Weights of a small GPT-style language model, trained from scratch on English Wikipedia: some layers without attention, a variant of Adam for these matrices.
Each number is 128 + 32 x the weight over the matrix's rms, rounded and kept within 0 to 255. Layers, rows and columns count from 0.

# layer 15 attention query, 384x384, rms 0.0516, rows 260-286, columns 0-127
[[123 138 146  93 192 178 118 148 113 125  96 167 139 177 132  76 105 135  96 201 181 136  81  96 158 102 119 110 135  98  51 112  75 165 127 126  99  52 187 179 179 126 125 157 202 161  91 130  80 113 115  62 128 132  87 105 158 113 128  82  55 214 172 109 136  99 129 166 121 128 165 186 149 168 126 136 160 103 123 138 161 166 157 186 105  86  94 153 104 102 126 127 120  74 154 119 139 152 140  98 142 186  71 105 140 114 188  66  92 120  96 141 124 166  99 132 105 108 111 139  95 132 106 181 128 112 146  95]
 [113  96 129 164  74 117 122 127 125 115 156  81  84  68 145 178 168 103 176  64  84 145 209 158  78 158 163 163  93 132 180 172 201 125 122 127 176 209  60  89  95 115 159  82  35  97 195 142 201 151 138 162 117 143 119 154  99  92 121 162 176  44  58 124 102 192 128 104 108 117 118  81 135  82 140  87  99 181 128 109 127 127  90  63 157 155 166 119 132 160 145 132 104 177 123 109 100 145  92 144 140 121 150 175 140 126 114 185 162 134 152 108 117 100 145 155 168 152 149 111 170 116 159  72 115 117 107 154]
 [111 109 118 148  94 126 132 150 152 129 165  75 119  72 162 144 122  84 143  69  95 144 185 129 136 125 154 174 107 158 174 136 168 116 116 158 167 156  85 101  69 125 144  89  21 120 196 124 166 116 135 174 108 129 154 132  90 121 138 164 175  84 128 149  94 189 135 122 141  97 103 106 126 121 133 108  87 151 114 131  87 119 119  54 168 139 143 126 159 156 111 105 104 162 138 151 121 140  81 129 124  86 160 125 139 155  75 184 157 130 110 141 144  95 182 114 161 154 142 122 120 126 122  93 113 137 135 117]
 [133 153 122 110 169 139 126 118 106 138  87 191 115 155 113  76 126 157  86 173 167 141  74 134 143 112 114  80 148 119  53 116  75 146 147 123  90  70 184 156 194 138 101 165 192 169  79 108  76 121 130  69 132 118 108 111 162 119 145  80  67 197 166 104 145 102 112 149 119 140 132 172 141 146 121 173 165 103 124 125 155 144 149 189 106 122 101 160 101  93 134 134 129  83 129 102 126 151 151  90 153 169 103 108 122 105 155  87  94 109 130 149 122 169 100 143  85 106 101 128 101 112 100 156 133 116 145 137]
 [ 74 100 130 160  69 132  95 128 146 111 138  85 105  54 133 160 145 110 155  65 106 123 184 138  90 150 144 138  93 109 181 156 201 116 133 113 176 214  87  91  67 130 148  97  69  85 173 157 185 129 140 157 124 115 114 163  84  92 110 184 180  57  73 120  92 184 141 116 117  93  73 100 148  84 161 107 113 157 120 115 113 103  96  54 174 181 170  94 136 147 108 116 126 163 121 146 103 146 130 150 146 118 149 166 131 132 130 170 150 145 154 143  92  86 160 177 138 136 138 124 160 101 142  74 108 137 126 132]
 [123 111 125 156  83  94 131 106 134 102 160  85 131  93 127 189 121 113 158  71  93 112 177 136 105 136 140 150  78 145 187 145 179 126 136 115 160 207  63 114  48 127 138 120  72 102 175 142 176 115 129 174 119 106 162 154  61 133 120 183 215  72  89 151 118 157 151 120 125 106  79  97 113  96 135 110  66 137 129 130 107  87  84  74 157 154 179  75 129 179 116 104 126 157 100 144 134 108 130 157 103  77 177 141 141 163  88 187 155 147 157 119 119  79 142 129 129 160 145 129 143 141 146 102 130 154 118 144]
 [132 183 112 100 157 101 127 107 119 130  88 165 147 194 107  94 105 173 104 185 176 124  92 113 142 119 116  93 151 111  60 111  66 148 138 112  95  72 173 177 190 138  82 177 220 188  59 123  75 128 120  99 131 118 120  99 158 153 127  78  79 195 164 105 150  62 105 150 137 179 154 159 123 147 121 166 185  91 122 150 165 141 132 216 107 104  83 130 108  89 127 158 126  98 153 116 151 125 174 112 130 156 113  93 121 130 150  80  95 113 124 131 136 172 111 130  82 111 116 150 120 132 126 166 133 107 143 139]
 [103 137 172 108 141 149 127  78  84 122  99 198 149 185 116  93 127 175 134 164 149 110 130 162 117 124  91  71 149  94  87 136  88 130 152  74 110  97 146 184 158 148 111 164 235 138  78 128  97 113  98 104 138 110 107 124 147 165 108  82 103 166  79 119 125  58 104 142  88 174 126 161 136 128 131 176 178  89 121 151 165  95 120 185  83 114 139  79  78  99  94 174 166  82 119  84 112 134 192 140 143 153 112 130 127 146 146  63 121 129 160 148  97 134  90 132 108 142 108 164 125  89 144 147 145 107 118 170]
 [133 112 132 180  93 112 126 161 174 106 151  70 140  48 144 151  90 105 152  88 105 135 129 119 142 136 138 172 108 163 177 132 168 132 117 156 174 152 102  89  81 132 134  92  39 123 159 121 161 138 144 164 136 134 162 139 107 110 145 169 160  73 134 148 117 176 115 122 147 109 109  91 111  94 119  84  91 149 114 116  84  99 139  62 152 135 150 134 157 158 158  97 129 175 134 170 139 130  89 143 133  77 160 141 133 139 112 170 156 131 107 118 130  88 164 132 162 135 144 114 112 148 117 115 115 162 127  98]
 [137 164 147  46 181 174 110 147 118 134 107 178 122 170 121  47 115 161 119 191 188 128  76 122 134 138 103  97 126 112  44 123  64 173 153 112  99  73 175 197 166 177 111 173 228 153  65 107  96 106 119  79 132 117  85 109 167 119 112  64  79 190 196 119 143 121 123 181 146 142 141 178 136 164 127 144 167 124 144 162 145 147 174 182  84  79 100 143  98  86 133 116 146  59 147 119 159 119 152  86 121 157  92 116 127 128 172  48 118 115 113 153 141 151  99 161 113 130 109 134  99 125 106 155 122 112 115 110]
 [113 151 143  73 145 160 116 129 101 135  68 169 122 161 112  74 134 163 114 190 179 124  80 124 109 137 107  93 152  88  58 125  62 143 151  99  86  58 191 171 198 153 123 175 212 145  86 125  91 135 126  80 131 130  78 130 179 131 101  64  64 164 159  98 145 121 120 170 119 116 158 155 166 151 132 156 173 117 136 156 156 150 147 198  89 100  96 155 111  83 118 149 135  82 143 104 117 127 152  95 131 185  85 123 118 113 193  64 102 112 119 118 136 176 103 146 125 103 117 139 121 107 127 158 137 108 120 133]
 [139 148 109 101 175 114 157 105 102 148 106 171 141 186 115 113 124 153  71 167 153 130  87 137 139 102 122  71 156 131 101 131  86 139 130 126  78 101 179 141 210 129 119 162 194 174 102 123  99 141 140  90 133 129 119 110 137 145 141 110  94 169 152 110 163  67 125 126 120 151 159 143 129 170 114 156 161  89 123 121 167 176 118 199 111 117  87 129 116 107 122 145 138  89 104 110 118 133 166 116 123 171  93  98 117 124 124  98  94 139 146 110 130 175  87 128 115 105 108 131 155 137 126 157 134 136 131 169]
 [149  97 155  81 208 197 115 180 156 162 102 164 166 120  96  80  93  98 138 158 170 142  82 112 188  93 129 209 152 130  91  93 105 146 102 148 122  28 210 150 184 125 154 126 161 137 132 101 114 115 141  52 113 184 112 112 178 110 149  92  68 165 163 111 159 167 142 136 129 104 183 160 135 150  98 121 115  89 129 120 135 146 132 124  80  96 103 168 148 102 116  75 120 155 140 116 135 129  96  87 152 157  86 127 135 110 153  80 112 128  99 135 142 125  89  89 114  65 118 110 107 155 103 137 130 158 126  71]
 [116 123 125 160  89  87 120 119 121  94 178  94 127  79 133 177 132 127 156  58 104 134 183 117 100 142 159 155  67 119 173 150 206 128 129 104 157 203  42 108  72 112 151 108  22  94 180 148 168 124 108 183 118 113 147 139  75 127 111 184 201  61  90 157 112 145 147 101 141 102  71  92 145  92 128  94  85 136 130 135 107  98 112  71 166 172 167  96 148 162 116 120 132 153 123 141 133 118 107 162 113  58 184 129 121 144 102 182 162 144 155 130 126  74 182 132 154 160 180 126 158 130 136  95 142 142 118 111]
 [130 167 103  89 166 111 136 105 106 136  89 165 133 200 104 100 122 158  99 168 158 118  88 136 137 115 120  81 151 114  72 104  80 152 130 113  75  94 171 168 170 128  94 176 211 171  49 111  60 117 116 115 132 107 119  96 137 148 125  89  75 204 151 117 148  53 115 154 138 165 150 156 129 161 112 170 174  73 148 135 162 159 130 204 115 127  84 124 108 113 140 152 124  83 125 125 138 138 171 125 128 172 119  93 116 120 149  88  75 118 117 145 142 170  99 135  92  98 119 141 125 124 124 153 144 118 141 130]
 [ 95 116 136 162  88 122 110 165 151 109 154  57 134  98 150 174 153  89 147  92 104 158 170 130 130 150 152 162 132 152 144 142 163  92 129 137 137 164  92  89  80 127 130 110   6 106 171 142 154 119 125 164 130 128 136 143 121 127 127 154 145  82  91 148  86 212 158 118 146 104 125 118 135 124 163  96 102 157 106 138  91 110 138  69 151 105 136 151 176 148 119 125  99 171 144 151 146 145  69 147 101 103 176 152 122 128 134 173 137 132 102 120 147 141 166 146 160 128 152 134 124 119 106  85 119 100 127  90]
 [120 152 119  87 178 132 133  91 114 147  92 164 128 177 114  94 162 170 102 170 159 124 104 127 121 119 110  95 160  99  64 124  67 152 130 114  77  95 173 164 189 125 125 169 235 139  83 142 100 133 114  84 124 139  93 129 162 131 104  79  82 178 145 107 136 107 137 149 121 136 155 164 149 141 134 141 189 111 145 135 166 142 117 191 110 107  94 148  98  96  99 150 150  76 117 102 120 138 157 100 125 188  92 117 122 137 173  80  98 130 137 111 132 159  95 134 101  97 102 135 138 109 140 152 142  87 116 136]
 [124 129 170 130  82  79 147  82  88 119 112 146 166 188 124 143  92 143 126 131 114  74 118 155 100  92  88  61 169 114 134 113 136 113 170  72 134 112 123 185 109 145  99 162 192 125 105 121  96 139 139 142 121 111 150 108 159 195 137 100 146 154  87 168 114  42  99 132 111 198  81 143 132 106 119 189 146  94  89 118 126  98 116 177  94 110 123  59  76 166 115 156 150 109 128 125 108 123 203 154 150  78 146  66 147 186  86  77 167 162 169 124  99 121 141 124 135 154 118 165  98 116 133 151 129 123 132 166]
 [124 109 117 154  93 115 107 154 145 130 155  85 106  90 131 166 143  94 155  52  91 128 175 135 120 148 143 179 104 135 202 148 183 103 121 119 176 191  85  88  49 107 156 105  46 107 179 150 185 131 138 174 125 119 168 143  99 152 131 173 183  55  90 139  98 178 124 120 129 126  93  87 122 114 147  92  87 151 116 118 104 101  95  52 158 164 160 110 159 151 116 130 129 160 116 130 115 112  91 161 119  93 176 154 131 142  82 183 161 133 143 121 143 116 161 131 141 165 146 112 135 119 129  92 125 129 143 126]
 [119  91 118 154 125 130 111 191 156 140 154  96 139  96 135 137  81  89 146  85 126 142 132 116 173 108 160 197 136 172 172 115 171 120 110 165 166 135 111 100  79 118 144 108  36 115 172 120 135 134 151 171 120 135 161 134 126 130 155 163 159 117 131 174 120 178 132 114 143 113 130 113 123 128 138 100  86 138 100 127  92 123 137  74 137 134 144 157 184 142 148  92  97 163 139 174 136 112  86 155 141  83 157 140 144 141  91 187 153 148  96 134 139 114 157 113 166 145 150 141 128 145 108 115 102 152 147  87]
 [132 165 146  32 167 129 118 112  74 109 106 174 149 207  97  92 139 167 106 180 182 119  87 121 114 144  97  88 124 106  53 121 103 134 158  67  43  65 153 200 177 169  91 189 215 131  62 111  75 138 126  99 130 111 118 132 156 153 106  79  85 189 141 101 152  93 130 175 129 130 128 165 136 164 122 176 167 119 134 149 163 130 153 188  95  85  98 121 100 102 129 125 149  67 122 129 171 119 178 128 110 152 107 100 119  96 189  58 111 113 110 156 154 146 102 127 105  92 144 154 137 114 125 187 131  91 116 104]
 [139 151 113  96 188 149 131 125 104 152 109 199 111 198 118  75 165 143 124 166 165 114  88 125 117 124 104  81 159 111  73 113  77 150 131  99  72  83 164 167 189 117 113 163 216 151  75 134  97 135 115  74 131 126 103 118 170 141 125  88  76 175 149 107 146  96 124 134 115 153 158 159 131 156 118 160 178 129 140 115 170 158 133 180  89 116 106 133  72 120 131 141 150  99 118 102 126 129 170 116 151 197  92 103 135 111 161  84 100 116 123 120 108 155  83 151 112 101 116 139 134 124 130 149 129 101 113 145]
 [112 122 120 164  86 103 120 134 158 122 154  62 117  80 127 166 134 106 139  97 104 121 162 121 114 144 139 158  96 156 190 154 186 117 119 138 177 181  67  87  62 116 138  99  39 109 175 128 169 124 148 192 130 121 153 140  97 139 138 160 176  77 107 131 119 170 120 133 151 134  96  90 130 104 132 109  94 143 124 121 103  99 122  58 162 163 146 119 159 163 162 105 115 167 141 160 121 133 109 160 124  67 177 136 134 117 100 192 140 127 139 118 135 114 165 145 166 165 149 121 142 128 132 100 127 151 107  95]
 [137 113 126 160  88  83 134 129 138 122 174  77 128  71 141 182 104 100 160  61  94 131 181 111 122 139 143 173 109 150 202 140 193 120 116 127 195 185  53 110  60  96 160  91  41  92 181 129 178 135 152 192 136 120 157 141  93 131 146 175 208  57  92 140 108 171 108 119 132 123  93  76 126  97 133 110  62 153 132 114 115  90  96  70 142 146 166 110 134 154 133 125 130 178 128 134 117 113 108 152 127  70 152 144 153 156  89 192 163 133 133 107 143  95 165 122 139 160 152 131 145 141 139  95 118 161 117 141]
 [138 158 126  91 177 129 139  94  99 139 108 191 143 177 104  85 130 154 109 161 164 125  98 140 128 116 102  84 156 115  88 120  76 148 136 116  71  90 169 182 178 114 120 163 214 148  78 118 101 138 111  83 131 119 103 119 133 155 124 105  92 185 153 101 160  80 118 129 113 163 146 150 141 139 123 164 173  99 136 118 159 143 110 205  99 121 107 104  88  99 112 138 144  93 118 110 125 134 184 110 128 177 102  94 123 126 132 104 110 130 140 140 116 150  79 132  95 118 124 135 132 124 129 146 146 128 128 141]
 [132 157 151  74 175 152 118 113 104 144 105 183 131 184 114 102 127 146 103 165 171 129 104 132 122 131 129  75 139  89  58 117  70 136 146  96  91  75 177 166 185 139 114 176 214 147  75 137 106 122 108  66 134 134  98 107 186 143 120 100  85 187 133 123 135  90 123 150 105 145 159 176 135 149 138 142 182 109 118 131 147 152 133 180  87 107  91 131  80 117 110 122 138  69 138  99 148 154 177  90 130 186  83 126 120 133 160  73 102 126 125 130 119 142  87 128 102  99 116 166 116 131 123 160 123 119 143 150]
 [132 167 130  83 164 119 128 109 106 131  92 171 127 181  93 104 131 152  89 197 160 144  83 115 149 131 116  82 149  88  52  91  71 143 131 114  75  52 181 154 192 131 103 175 202 162  49 120  65 126 111  93 122 127 101  94 170 123 115  69  63 195 147  93 131  83 127 151 116 134 160 174 147 165 129 154 184 104 120 150 169 147 142 208 100 101  78 139 113  98 113 134 118  61 124 118 143 142 162 100 128 177  91 110 114 105 166  59  89 130 120 138 138 164 103 139 111 116 131 142 128 122 111 173 162 115 126 130]]
# layer 15 attention key, 384x384, rms 0.0512, rows 260-286, columns 0-127
[[ 81  72 171 108 108 130 156 134 154 184  94 117 121 144 107  93 174 123 115 109 152  98 114 103 118 110 130 146 157 140 155 138 140 162 107 187 188 166 172 141 129 139 133 112 152 213 162 177  51 123  89 172 130 139 106 101 118 110 115 104  96 135 126 121 147  81 136  96 151 105 152 115 125 107  35 140 135  67 117 103  87 132 200 130 149 134 162 110 162 129  94 137 102 155 140 163 163 124 150 158 148  98 122  99 133 174 127  93 101 103 119 156 130 137 108  79 121 176 103 137  91 146 118 142  85 168 111 117]
 [170 161  85 129 145 126 103 161 104  92 135 137 132 137 140 141  88 113 114 120 107 164 171 164 129 143 111  83 123 146  97 125 130 118 168  64  82  79  73 104 123 105 146 112  99  57 113  68 208 141 193  76 118 138 152 160 179 135 146 158 160 109 109 140 109 169 122 166 104 153 103 122 132 142 195 128 111 151 153 135 164 138  59 142 111 116  84 156  79 128 143 125 146 112 116  73 101 125 132 116 114 157 115 166 147  91 158 171 137 172 133 132 125 132 142 170 144  64 152 117 168  82 132 109 161  97 143 138]
 [153 130  72 150 176 125 104 143 112  98 156 130 115 127 148 150  74 118 138 142 104 167 149 170 148 131 117  97  95 122 105 141 114  96 154  96  59  76  83 121 141 113 135 109 108  75 115  76 176 103 168  88 135 124 146 148 160 131 160 154 141 130 116 129 109 178 162 141 116 149 137 124 125 117 182 134 123 161 110 124 157 118  52 128 104 134  87 165  83 117 158 134 145 100 114 107  96 153 121 101 102 166 132 142 121  94 144 171 155 169 173 125 114 141 140 162 164  80 129 129 151 111 139  94 182  85 139 140]
 [ 84  91 152 117 102 125 179 137 161 176  88 109 145 125  90 104 171 130 135 126 147  89 104 112 119 115 127 153 161 130 157 135 134 146 103 162 196 165 176 154 146 151 119 131 157 183 141 182  66 124  96 173 105 141 103  92 115 115 110 116 110 124 127 121 164  89 125  97 133 109 128 129 132 103  53 121 143  81 115 110  88 141 203 125 142 120 161 114 165 143  98 140 108 169 140 152 156 123 150 142 133  87 121 104 133 165 119 103 125 108 106 143 142 117 123  94 117 166 114 121  97 169 128 141  88 163 122 120]
 [174 154  72 133 172 151 113 140 118  86 149 153 113 125 139 140  58 133 138 136 129 144 147 165 137 116 129 114 124 122  79 122 124  99 130  80  61  84  70  94 130 119 118 114  79  84 111  76 189 109 173  83 123 139 153 154 159 131 135 161 155 139 135 143 113 159 136 193 101 166 122 136 143 137 196 130 105 143 134 129 178 129  32 106 117 122  89 129 103 138 138 111 146 115 122 105  95 132 114 123 120 163 121 163 162  98 157 164 156 167 150 131 113 110 147 174 133  71 150 122 173  91 137  98 182 112 147 159]
 [174 175  86 128 156 124  95 108 112  67 167 154 120 113 159 166  84 134 151 136 138 186 162 160 139 143 131  99 105 132 105 114 120  96 138  88  54  81  81  97 124 109 116 132 105  67  97  63 179 121 167  83 117 115 153 138 151 146 157 151 160 123 129 132  93 159 140 168 111 151  98 140 129 146 217 135 118 169 142 161 170 131  52 124 111 131 102 156 108 146 149 124 143  82 123 102 117 127 109  99 126 165 134 146 120  87 118 150 148 158 148 119 118 107 132 169 134  69 150 136 178 113 127 115 161  88 128 151]
 [ 82  89 173 114  97 127 157 117 134 175  99  96 146 119 104 115 184 137 134 132 143  85  98 103  96 136 136 166 155 121 164 125 144 142 108 164 195 185 170 153 136 148 140 140 159 170 121 184  65 122  94 167 123 118 103 117 114 102 107 104 100 126 129 126 154  83 116  90 130 100 153 132 137 125  67 138 149 100 139 122  92 149 207 155 141 126 153 113 174 142 101 119 112 151 134 157 160 126 158 132 133  99 140  90 135 159 103  81 113  99  79 121 137 112 117  71 102 167 128 128  90 163 114 156  89 175 104 112]
 [139 112 186  87 108 170 127  98 138 175 137 152 134 124 154  95 172 138 146 101 147  69 103  86 148 129 159 169 156 135 161  99 136 124 107 167 186 152 159 149 130 135 114 143 157 167 118 206 107 108  84 152 107 124 144 115 133 110 108 126 122 136 136 161 152  72  80  96 130 107 107 144 115 148  74 119 116 109 162 137 107 137 178 115 138 151 147  88 179 149  86 131 134 128 128 152 154 137 134 136 164 100 125 118 135 156  85  87  92  89  85 114 149 114 113  77 102 193 146 117 104 181 107 144  78 151 133 118]
 [151 154  81 133 167 137  96 125  92  79 167 126 106 127 159 137  78 132 137 141 128 168 136 159 131 155 116 102 105 114  85 145 124 114 158 107  55  78  80 131 120 124 133 106  99  72 139  94 183 113 165  95 146 110 143 153 139 139 141 153 148 118 117 119 119 168 158 155 102 145 120 126 135 130 196 134 118 174 112 137 166 114  66 117 103 127  95 143  93 103 169 131 140  96 118  96  95 139 133 108 112 144 119 138 120 100 154 173 140 147 165 103 122 140 151 159 141  84 137 121 165 101 131  97 173  90 128 145]
 [ 76  62 167  97 116 139 159 130 153 179 105 144 126 130 107  82 186 129 129 117 153  68 116 102 102 103 125 150 135 125 166 127 150 153  95 169 195 160 188 157 133 155 138 140 168 176 143 170  67 118  80 180 118 125 119 105 112 107 107 122 112 126 119 112 141 103 114  98 133 102 131 121 122 109  41 115 131  88 123 118  79 120 206 130 152 117 164 102 145 138 103 118 104 151 120 169 163 124 139 156 142 100 128  95 133 160 115  98 114  86 115 122 124 131 108  61 109 183 109 122  92 170 133 169  98 157  98 126]
 [ 84  77 186 112 108 122 164 137 147 175  89 116 131 140 109  78 179 131 122 105 126  68 107  90 106 111 119 145 146 111 175 119 146 166 103 147 201 176 169 149 134 136 151 125 156 173 129 164  67 129  90 165 129 135 122 120 122 118 108 122 101 133 116 128 160  89 111  93 129  97 152 126 110 124  63 129 135  89 142 122  84 131 214 136 151 131 172 113 171 144 109 120 113 148 138 148 149 118 128 143 144  99 122  99 145 141 131  97 101  86 102 144 136 135 103  75 121 190 111 119  95 157 117 152  85 158 119 104]
 [119 111 156 128  74 104 146 133 146 162  93 101 139 118  80 127 169 128 134 117 120 107 124  76 102 138 143 151 121 138 152 117 139 143 111 154 186 182 167 151 137 145 122 151 151 169 123 162  58 130  96 162 124 132 114  86 103 111 114 103 107 130 139 124 125 115 112  98 146  98 134 139 136 143  85 145 145  88 152 122  90 138 193 149 149 111 165 125 171 145 101 129 108 169 135 153 168 110 122 130 143  99 135  97 109 157  98  85 116 111  89 138 160 115 129  94 105 165 110 134  99 179 123 155  85 139 125 123]
 [ 80 103 149 119 151  99 163 136 108 163 127 133 111 127 127 134 165 108 121  97 118 108 108  81 135  77  96 142 112 163 188 148 148 155  74 172 172 163 160 137 106 147 106 103 148 219 162 144  64 132 117 206 165 136 109  95  81 143 106 111 126 136 142 122 169  81 140  95 109  97 180 123 124  89  58 103 154  80 118  99 115 109 245 161 105 106 182  93 157  71 125 149 126 158 119 151 147  73 146 178 150  80 124  93 116 188 137  90 114  96 160 176 143 150  95 135 129 184 143 159  83 137 135 107  95 130 175  99]
 [151 165  95 131 160 145 108 136 119  75 155 143 128 123 155 140  75 123 136 131 123 157 131 165 142 135 136 131 106 113  83 125 105  97 137  83  72  79  92  97 133 103 123 145  87  70 101  62 193 108 162  87 109 121 169 137 160 137 145 143 155 135 129 154 108 171 137 165 119 151 108 142 142 149 188 112 118 155 128 131 165 142  60 120 125 131  98 153  95 115 158 132 136  78 130  96 103 136 128 118 118 171 128 144 132  92 150 164 126 152 135 125  98 120 140 161 145  64 157 134 164  89 122 107 166  88 135 156]
 [ 91 100 170 126  74 131 151 134 159 182 100 114 149 143 105 111 178 127 123 131 149  91 109 115 118 120 122 153 147 115 153 125 145 147  97 166 190 187 173 138 134 155 105 150 169 192 130 182  54 137  91 172 125 139 110  94 113 116 105  83  97 128 132 128 141  85 114  88 155 120 138 138 135 103  50 131 147 102 121 110 102 130 208 125 145 130 153 102 154 142 101 124 107 159 150 172 162 119 132 143 135  87 140 100 115 174 106  96 119  92  94 143 140 111 131  82 117 162 130 129  93 168 133 160  84 153 122 120]
 [125 152 109 119 179 135 124 137 122 117 127 127 120 165 141 102  92 131 107 150  92 147 149 182 132 145 108 101 143  97  79 166 131  87 143  67  49  78  48 142 155 133 142 130 108  84 134 134 171 133 155  91 123 149 128 135 183 138 162 134 106 132 127 136  93 170 159 149  91 157 163 120 118 100 129 133 137 167 122 115 150  83  84 109 182 133 113 176  87  96 132 131 127  76 127 115  72 135 139 129  89 154 107 139 135  86 187 189 154 145 140  98  96 145 108 155 170  69  95 151 118  75 149 102 180 125 104 106]
 [ 99  94 173 120  92 117 151 124 139 182  90 112 125 140  95 100 178 137 130 107 129  92 115  89 111 106 127 155 156 120 154 121 135 161 106 156 211 194 161 133 136 150 121 136 141 194 129 162  84 124  98 155 127 125 103 105 112 120 104 105 111 132 135 129 131  98 108 110 137 106 148 137 125 115  62 138 141  89 128 133  89 123 185 129 139 114 167 102 172 143 103 122 119 153 141 147 168 115 127 159 143 107 122 112 131 152 117 102 110 101  98 138 142 104 110  86 106 171 101 124  92 163 122 151  92 170 128 118]
 [158 104 161 114 109 190  96  67 106 113 185 156 110  93 187 161 161 145 155  73 130 132 141 145 158 174 158 179 137 120 146 107 115 112 129 160 145 110 157 149 118 132 116 147 142 102 105 156 121  94  76 123 118 137 166 142 121 121 123 113 128 129 106 172 166  69  69  77 107  82  79 148 141 159 130 114  90 169 116 179 142 157 116 140 131 163 155 100 175 147 105 171 118  84  72 164 135 170  95  69 130 128 168  71 106 127  70 106 110 151  92  65 156 103 150  92 126 131 134 109 154 199  66 169  91 100 156 144]
 [159 164  76 134 168 128  97 128 118  81 164 128 120 116 160 163  90 122 144 139 102 157 158 149 149 139 130 113 120 128  93 123 128  94 162  79  59  75  77 101 130 102 126 120  94  73 104  78 189 116 170  83 143 125 153 166 164 153 147 144 133 120 116 145 104 167 137 160 116 150 123 125 132 138 203 134 114 177 134 128 177 129  55 125 101 126 101 160  91 129 150 128 151 100 109 108  89 127 108 113 113 166 134 164 137  85 146 173 150 145 149 120 108 133 130 179 145  70 155 138 163 108 122 106 157  91 144 134]
 [135 129 105 142 168 123 101 120 126 102 152 122 116 128 151 138  99 132 107 161 121 172 128 181 123 128 118 116  93 114  84 154 124  90 136  98  36  75  78 140 146 115 131 116 121  83 137  86 151 147 155 113 150 121 121 131 138 143 144 117 123 130 134 133 134 145 164 145 124 144 169 125 138 111 166 150 118 168 116 106 149 101  91 117 106 135 119 149  95  86 142 144 123  94 127 118  83 125 135 112  96 141 122 149 125 116 149 160 165 140 170 105  98 142 135 169 156  59 144 141 126  79 150  98 202  95 140 126]
 [101 102 199  75 102 149 136 104 146 147  91 153 136 135 114  97 180 131 137 131 148  69 106  77 116 116 133 186 119 118 151 124 140 139  98 148 160 191 163 158 129 162 122 148 139 170 127 170  56 150  74 144 137 115 114  98 115 104 120 106  98 142 133 137 136  77 110  95 146 118 146 136 109 121  37 117 140  99 104 105  88 116 214 115 172 137 168  81 167 136 115 131 103 133 134 167 164 130 113 154 137  86 134 101 123 156 118  77 117  83  99 136 141 115 115  81 108 185 120 133  91 189 102 166 103 166  95 126]
 [107  89 168 119  83 124 162 135 157 170  80 123 142 138  93 102 184 135 137 114 128  79 124 107 112 107 122 147 159 111 143 126 143 159  99 156 198 171 177 155 128 132 117 135 157 167 139 164  53 138  93 176 124 132 110 113 125 105 112 117 106 116 132 119 155  94 107 109 143 121 140 123 116 119  54 140 132  85 139 115  79 133 196 140 151 127 158 110 149 150  90 122 112 157 152 149 164 108 127 162 152  81 119 115 143 149 103 105 119 102  85 141 136 123 121  92 103 164 121 126  98 148 122 161 105 155 128 105]
 [147 170  95 141 144 130 107 115 105  62 153 135 124 122 160 149  92 121 125 156 130 163 148 165 137 139 130 105 101 108  91 133 107 105 143  86  61  75  92 117 124 128 128 132 104  55 104  95 183 121 155  91 139 110 136 161 165 135 153 147 128 131 130 129 121 163 144 166 111 145 124 131 119 138 194 132 129 171 108 139 168 118  69 117 125 139  88 141  86 130 157 146 128  98 109 108 100 143 133 104 103 165 127 152 127 106 152 159 148 160 141 108 103 134 143 156 157  84 147 122 153 107 128 120 165 101 132 151]
 [177 166  90 144 167 144  93 116 103  83 171 141 125 114 156 149  89 119 147 142 117 176 158 143 141 139 126 108 101 119 105 111 112  89 147  90  72  71  85 109 118 112 127 143 103  60 109  66 183 112 172  88 140 115 156 160 164 151 152 139 151 126 110 147 115 169 134 153 117 154 123 120 129 145 210 115 102 172 130 138 159 119  59 133 103 122 102 152  97 120 155 138 131  85 117  87 103 138 115 118 124 162 125 164 132  89 142 166 137 155 146 102 125 123 149 159 148  85 142 134 164  97 131 107 168  92 127 130]
 [112  95 171 124  83 122 147 130 141 162 100 124 136 135  99 120 168 132 133 119 140  99 120  90 127 123 124 149 134 139 165 122 124 152 113 167 196 184 175 138 144 140 116 141 163 182 125 159  65 130  97 166 119 138 115  91 116 125 103 120 113 134 133 111 157 102 114  91 154 105 127 143 134 125  64 146 130  85 143 124  84 136 186 122 143 120 166 107 168 134  94 122 129 152 146 161 176 124 138 146 150  98 133 106 133 166 106  96 111 109  89 146 138 113 126  97  96 176 113 137  98 165 120 149  93 150 131 109]
 [ 95 101 169 104 109 131 149 124 136 180 111 129 139 150  96 101 165 128 128 108 143  75 113  99 116 110 141 152 149 137 153 131 143 158  88 159 195 174 181 149 143 143 128 123 162 184 147 169  60 135 104 171 117 128 112 104 107 106 117 121 109 134 138 133 155  98 119 101 144 107 142 143 121 103  53 126 136  64 131 116 101 125 198 126 148 115 159 101 164 129  92 135 109 157 130 156 164 117 131 168 152  88 127 107 122 157 125  89 102  94 115 135 135 123 113  90 121 181 108 138  84 168 129 154  85 156 119 127]
 [ 91  79 161 113  96 121 170 133 144 170  86 127 140 130  99  99 169 130 125 110 132  95 109 108 122 111 125 177 138 120 152 143 142 166 103 163 194 171 184 145 123 149 137 143 165 190 133 192  53 141  92 173 110 139 107  97 115 107  92  97 107 140 133 132 164  83 112  95 155 102 149 137 125 112  41 135 153  81 112 118  94 132 214 130 153 115 159 112 164 144 106 135 113 159 138 159 156 117 136 150 125 110 114  79 128 154 138 102 106  98 109 146 138 131 132  71 124 171 122 138  84 168 121 159  81 169 125 121]]